{
  "norm": "layernorm",
  "schedule": "wsd",
  "batch_tokens": 262144,
  "train_tokens": 1013000000,
  "dataset": "wikipedia_en"
}
Each number is 128 + 24 x the weight over its row's rms, rounded and kept within 0 to 255. Layers, rows and columns count from 0. Numbers have three digits each. The size before them is the row's rms in percent of the matrix's.

# q: layer 9 attention query, 320x320, rms 0.0508, rows 0-8,32-40,64-72,96-104,128-136,160-167,192-199,224-231,256-263,288-295, columns 0-63
# k: layer 9 attention key, 32x320, rms 0.053, rows 0-7, columns 0-63
q0 084:154085105085091088126078125171120209126132154146154149098101150133119147116102134116133142132128151127084153158170139132101126131117108152166130131116133136156120106137155114135142151173118143
q32 062:111158163147153090129081100168140119133135152132139128093180160140105159112142116167127131107131135132128133129125138166173113151119113091106127136104089122065121134102113095135146116107095154
q64 082:162161161141119125093111122114098112152096144124121113125136143088092167136147103121159144097098123126125129137162114150091113156143177105089129110119167143131158130100066133098124147110153095
q96 109:136128118139158125166125149217126107138154098180129141147113144127119107126124112092138159156143144120081127140186136131167155142145150136127167173143089110142093184126114145119149132111142120
q128 087:114155114137127117114132148166108081125118101102131115114095126099107163097117102099152109110109079074136132114112157152127109085116137128099141133140122117116116147156172148090161105147135128
q160 081:204147110134148137187106139129126093122184139153109093139103145136123151116144124092125099123116123104066069170147086122143144088109121124128123113155118101157163131144088105114122116110097158
q192 080:148130140094134137129065063111096072184119146131137131100134113147095113107115160145122093125143119126123135171170171153119132121137136173180144124118124078120084133122147152130097154088119123
q224 088:100124115136159087122093130138122169137122106137109109149121141124145120163094156138177123095121100150132133109115157104071115151147110176159163166170130095118127146158150133135157151147135136
q256 074:135118161136136174152143149156081106128158092154150139137139083146169107142086109153115100090155127093123127114116152118159108106094134140109176131117119090098124158100114121113119109125162151
q288 126:140175110120126112100122163138115144127173149121141114138080106137126112126111124122108141099128138147098119131183142162139159167151102208105136158163116054125122145099111166150102156174138088
k0 067:125132146126088155148112133110124105121099112112139127112119102113105136134134097091160127121137107122151174135102181105157080147152137100158142054117150158124144150137170097116124129161114116
q1 085:156100121148108138112143145176158090141099135143106093103103122112159105147143109118149179134156201134138109109133124128124108154135062129120143119150169114112165120131099164123136137111131090
q33 064:141151095110070149091120123081155114115116109131108125086093127105137151117098153096121176151126123118135109104107148116092103101122145105143143117130125125128119170136121087145138100122134147
q65 073:116091151102140089186156131128105154149139134126103112148139143136155105145139081122124142163066141107080090131122119095106145132109118178137148172103146107094112120166153113171130135121141120
q97 119:167084140108146183111148132138154131115141157104091159168087110103130115143111118116131143080115142136121120136135093112140093143112131178132108148133117116095136136082118102134096140117147140
q129 093:160136108126130116128121123114109158144089112149143151119155137164133089112100115138116141151106155156119169116151118132134137100144112130101090134116159127158111164128120114123139136133134115
q161 079:112130118173130141117136127115134152160194114101162120119115157130138108179133141155099107130145139119105143173125152120138121090101165174078131114123115101105154155101161146109157101124129085
q193 093:126092153130178128119131130152127119110137114138106146148111122152140108101109112151129076125092118087141121133140117156104134093108138153120129144111129153162162151117152124131169124131122155
q225 087:098127109095110104144108109133133143113149100142186123163140081140194095143144107112134132173134109168137139146089141088093147084139143160179148121119103155162177132117176146144174090114114126
q257 086:096142102094155120142114109079107123150115125108107155167132141140134130104103149131133104135130106141107151122130115125132175123114109121125135108148116147150157145129140135150149118186113137
q289 120:112092172111123153134117073116129121114142105134145126141154164094114174115163120143138097198126149114175144124114138126121128135125142153125157106169131174101144110121117122124131116065109139
k1 059:153095146146131076123124168129131092156168150142108131146122133111146114176100137117131132160134126117060135143130135120111105150127158141090161138100123084124164144151122179123104136150158117
q2 086:160120138140092152129106139145082142155159165136164114150147123144121141137144149140143127112160116116143127123102146091124159121080153098170135128150120153125071126127093137107145114109111159
q34 067:117080099146112145122130122149068114161152165188135139142136077115115105140131134118103127129155113097079091107150144120113107111156105146092149138069138147157158173148113111124109116090120096
q66 084:150161148134080113143133138144101102142113067101105149117121141152136122109108158175092132138137163102159098060123134151120107134136119166144111148131142169148163154176112085116144110149098127
q98 133:152143113120123104082122153119145113135130092096104101108108160137106102085156135146176157118152144136123075148136123096126105166137158106153164117138117121103084098125133148188136128159133080
q130 085:144112104123136160106143133086164138147135105094118160120140169083131122171125114105139135133152136148123111130119125125147108146147077106168165099092167105125144132115114126083094121150154126
q162 094:138107144089145129115105135139176108118114113108148129116156100129182102095118097155083107129138086150141141146130145143133118114162141127123118104146165158144120106127094143113102123099097107
q194 072:135122107119121130161163144118118166166092140150171093096107107150106134123163098153118149117080130161131103144123185148118130114154141156157144160121101120176112094073143096119141124125113130
q226 095:158143163168134133141169139114141151153156127137104146115097129144142218109134117142129113147160089163125144152121148139108115088124113123205124089157167166118079134163156111145117131158121097
q258 075:156150130133114096101139146122127146097132138096092125115125116139124163152129130130128135118118110101138128114123102103138112113092093134138119126146151115141103118149122135091100139132138152
q290 127:153156113148134112087155172127155130115134117169118131135108138134154115085137125124154116147134171122122105171108143154093098126143153111126106114138108102130149142116132109168145143131163117
k2 070:120160141126127133139143115107153083122100144111133114135160144100105090154165081114125110092137058133164180155163128093182124106130161154154136094133090109114121101097154101114112168138113159
q3 085:126151113090147125106144172126120145143130104099121158117118140134075159141133114139093135124155113171127132151129115101100120145146136103078114117125147167136101069117135105151138140134137164
q35 065:121178135167167102165133081144076114123103164128107139106137136074097128124134090131138079126130145149160191116120107168134160145147144172112151160111126111097120126110135165139151143156124152
q67 091:108091122161129108102129148118130101139132162111091117135146127136105147172113153131127101078102118145147123174104140139160096091088166094099129114150209163098116119113116131141079122121126161
q99 131:134182121154139120136163130137159123100129163150133107161132158079087128115140128126152130120152077120131135140107197134134150125140153151148141132149104168126126120131121118130081132112135156
q131 092:133119142149158147125158118148121143117123104099151146103150186144132112133092215161136136136159108128157135177151119152100137129104130112093124111102150167124122153148098126101147118109119123
q163 092:159113135128107129154103107154114163094191121150104102152119166111100123070104120120142154100152126118091150165184119109099136126089108140106105160135133160110121122128136087124130135126112144
q195 083:174115123082162120110060097150130132123130129157100124109098113129078170147108124133132081159103114137142138109151184125128129102142117177183121148139158131126108151133083132119143113108092166
q227 094:109151129142138126099105108153140123142118142126149087115087140125136128147132138103145139141166127153140109161129165134133116135124114152136107144117152134140157120115145123136109129132148122
q259 079:148148165094106161084105136129125135101132129138143095119088109134124148080101153187116097144116128106169104067120131119134132181129117118165143154164179083123104159156119053142177131140128120
q291 104:149114124138106129067133163146131181121119111138160093122129105118138113101137129098100123164154129118165106152119150159112109143156094175143104102106142107136106100150097116115151158134114109
k3 073:147145126175095143128124180156133126134134141089125100138126164122115121167163087057113162146105148134114153153108160096125105131133145148133108128129091123131138162130136150131116182143151091
q4 078:119121114062137138128151116124140177130107159140120129156072138120159130090145124098130144154164164114178099117115120154165140115087121163123173058156124119110175146100170113105138107120152095
q36 069:125136128135137139117116078171118136096102149134123178133083123087125118105101143155092120128088137127125192088142052148147103109134111132104090124101095122106181091101122094149153152108175151
q68 076:151131152148114128106055103121091096143124137138126119135128143087107139120127136098128097103077114127157131146145104126132153070140145130069119086096137156132133136110095121124122133121130148
q100 104:116100138143141139111159119156097128132137133090141129175113115128152129123121159140106141125126152139129118161105129153120126115115139114102152154113127102109133141121154114112124092108143138
q132 085:149141170123117121128131108136176130125107143096138158139134113136108110131128138143100095131114074181174148123129106085129144096119116132113158139110103116146128165090114145109115131150141137
q164 082:144163151143111116142094116158116099109132161127116121103119145196128118127130148103162133110129151107132143131128116144154122107100112121137091109084153160150138132137174098147160147122084114
q196 080:106129117090150175148090116131096142121120114106149125106113141139141163128105172128120092142137128140126114156111135129123154094093193114128133159117167126141098133136143131140107097119118124
q228 089:130121128123140121088148140170108102097115142116132132130105103094177091106122131125162133126142112102104159142126078105101116104149142092176137096112149154146107100125123147143126124161130133
q260 075:106148137140149095125119142065118124155145121131076156137138111139171113150148120110180112118121120121108146113131132105118114133095118133106121115178139130139132145108094115130147116098107142
q292 107:136138138089114125122118089093135104155114138113124082150142123109123077132143102129154100148101144149145112117133131139139087136137108117106115122150181214157111126151116142121123129186105167
k4 059:159156105104172136103128114109134140114134131141176134095081110149112105142148136154123142129142096120134124133106099126125133111138132107113159135105101146091110106096163156136127162158160125
q5 095:130098125133116123101115121143121082183135145112137103138150142145163140105080195156175156171161098135137114148158189147137110140129078103109130126170137114134150130115166128109147114137126137
q37 069:120124109110148116139137134095146128077108124076131167113113133123106111139116106094153111133144131098183111130142110104144136136106102141167105126180084169183108134132149157115157114124140139
q69 082:136147125158179164115128158129131133113166135088150164095091158103088141131148098116115097081107081122135100172103125102140140129117113147156142135113147112129131139102132152059124100159150163
q101 109:113102186101124154132086109134151125138105100116113115122122128098146136127099158072112112181104158127110081173124131130139112111125146173182114110144134123108105156155124117092119144169125174
q133 100:137122100127143083143147095111082147118142111093132122119140166135163117104142159126122159141141171139086183114125162142125171107121128137139148176150118145132107145104143129138137129072150139
q165 087:134089136170158142147109130175110110141136129119103101132094130134097137131149126159134168137150167135075136066153121138127154140136147169122115162124148139168138177141080150138134143175145117
q197 099:149116102135173131136109155142144131078123105125160127123155122169126110060129123105139125137130126123138143134133160173079147075068147183118132142125127122154115158112142148126146103126163123
q229 098:073115109138137135156146123109173100124149115181116116148118162145124105133104150089107158142116127145119119154089118138128128081145169161078153129156114119151123138109124115108181118070140130
q261 084:130103120110116117096132138130118159139128125132149121167151101147093121181161095128130151077148153134131111111154145097102155158142095126178092090132120138165130124135089139136078133097130103
q293 101:109062157134168131149138119136138122077109108153139138162108142148127113164119132121150146131143128149110154141130108113114114105070120121095113099104152147154101142147163127120084160123140115
k5 073:084117132141206100114140138135110128152166120200110134112137098121133081135139161132137123120101137091071106106114100123088119105109103129088107162111116122135153113106061125136132118147113125
q6 094:097192153141131096151145138128126131149191176119129134155122125114131129110153115124118114116123130120166161163066116131105161091143117130118125136109103161141143171105160160139088144126089080
q38 076:126086109084127122096130168103142131111142135124150103120140110124089123185124123149165118087174150125140160148122140100111143190081112140188129120144095168172148141191117106144130098094139088
q70 088:129140095112082121125113127134152143164119096140121124166149130144159124145186050106165127159168141166142093121098124125099144137137116103158115135107092125131131128156145129138121137113079113
q102 112:123162105143085172120120155110120121125116174149105160102116161143125120095141135119142151118103110154113142106159118125140078134093153123129146103118139135114091096146080081125133153116162189
q134 095:154142126095153157116135102078086138148162154116108131142094094138143100121139090119145163147146143144138127107152120122168108138123119147123108104109143108138100138126143109122141116097102144
q166 095:134125098147158130122162117090134155100120130145118163110131122121157147145152139150140152147144140108150124127110167147075171163123118099096121082123118080118141139108127133126105136153166124
q198 104:105086137156105173101147108114078131153128115121188115094161175139142134189127114137125128144097113109118133162118107130145130175134108152142097154135145130138158086127104113122120107136102120
q230 102:136130096142126084151105159105091114108162146123117121125152136080111116098145166169109142099094158147102155116172113124107159158135112117141160118155128163103099145127132106109102150192135151
q262 088:175144162145098107183074139092122168104160098128148168085135123137151116109087140139147112100155093163128126140121152137133180094132167140164064096107132086117152111134123111118120116120098099
q294 096:149134147121140147124153130130137137107130142183131143103102144134132117146136130162173109148113139090140164087176122127159162122124163141113119133148148144119129146115149126096141100115180129
k6 083:168157134099090137156141115133173098137114146128114117116142103145060093133146142095137120142139091136160124139120138128130122135179165142131135148186112108114119126117132082110155089131116125
q7 088:148152107123100137117130140141157110120125129131139144131124129129176133141129121143136175127139077155127121133096126099071133119110134069160171095109163122157097123131124115159167109104109143
q39 079:144115132122153142108168128108119151155157136175069126147163070121162154121127116137126114102169122146137108160151117120122126124180166146123163113064141097127087151108144191134114122112098099
q71 087:153123115102089126117132096130089141147128111091043090153162114114091148143122126112152122116098159085174089162081096165130115097168109142168128168120143078093114131130138154178115137125111121
q103 115:172133111164110129148167116118138140176105121136127106167098140090111153151120092151132117153155114111177122128085140119091127127120128146128108156161114165145116121129105097115120138119142131
q135 096:103099132098104154150120158103129138111107127140151124132120116162120134092119172102159101108159142150196101154083145139160107158117115111094157127163140078094130097143100108141100106142123088
q167 094:106142135136133129107183104132135118115166120166134114125146122156151085092147132104139142100084141158160089141069121111069166114118127164099138119115136140143108133128158122140138143126127102
q199 092:114094127111123147123109107169123179136137130166122156165150125105122151104167131108107108119113118088159138085092165159102160104124161134143154104102121133157104171154136137128107123103150129
q231 094:150142126162139145110099143089108143098139134118159127125078130098158112107159136126143101147157141129098148083153113132108121150137114128159174128148100109152171144195165139120156117073117098
q263 091:132127097120108144142097089199153139132129111112119155148123141132135113170106193132156122136121112172145127100115139116108146075097152134149115146096125150137070085149126137123145178137155146
q295 108:117109142159117140100153117141110124126118135131099084147125157126102193115131132098150115141147163141130136131116205131108135108135124150160151097116120153171127167125097105139140148162093136
k7 075:151103122141124126123138158078131108107120105089089135126152130121095088139129115138090139145095115093123152114120121098086133150135156112129146108115140124145130127145081160102151150117135124
q8 101:137177130109116109140149147164142107154125151139111132099097129123119151101123196118183157126204157171141143147132153132127132094083121090144150121142144134137129141119135177135147135153158128
q40 090:147068135150135069140111133125149123104125131073154141163093120142122131106099120139115173153111109144113103104126107139160138108131119136107147127176112134141149128105119126106140150153134130
q72 078:135074133114167135172112163115122104093148171112124155118079114144125100139133114098107121151063118149123154143135137131180131146115130132108110084116128204147126128117141134127095109127161112
q104 103:135111123104125163187161103117103106121087117133098153176125117142112129080124147128095132129134149173129138107130154137114153099125117142153137141150106125161120151142098088117135128112127178
q136 096:120108116125140115175109116124117101144119169126117147098121079123096109131128142142158171133109136142124155118168109106089140090157110161116137149151133165205083169117141146076166148130144129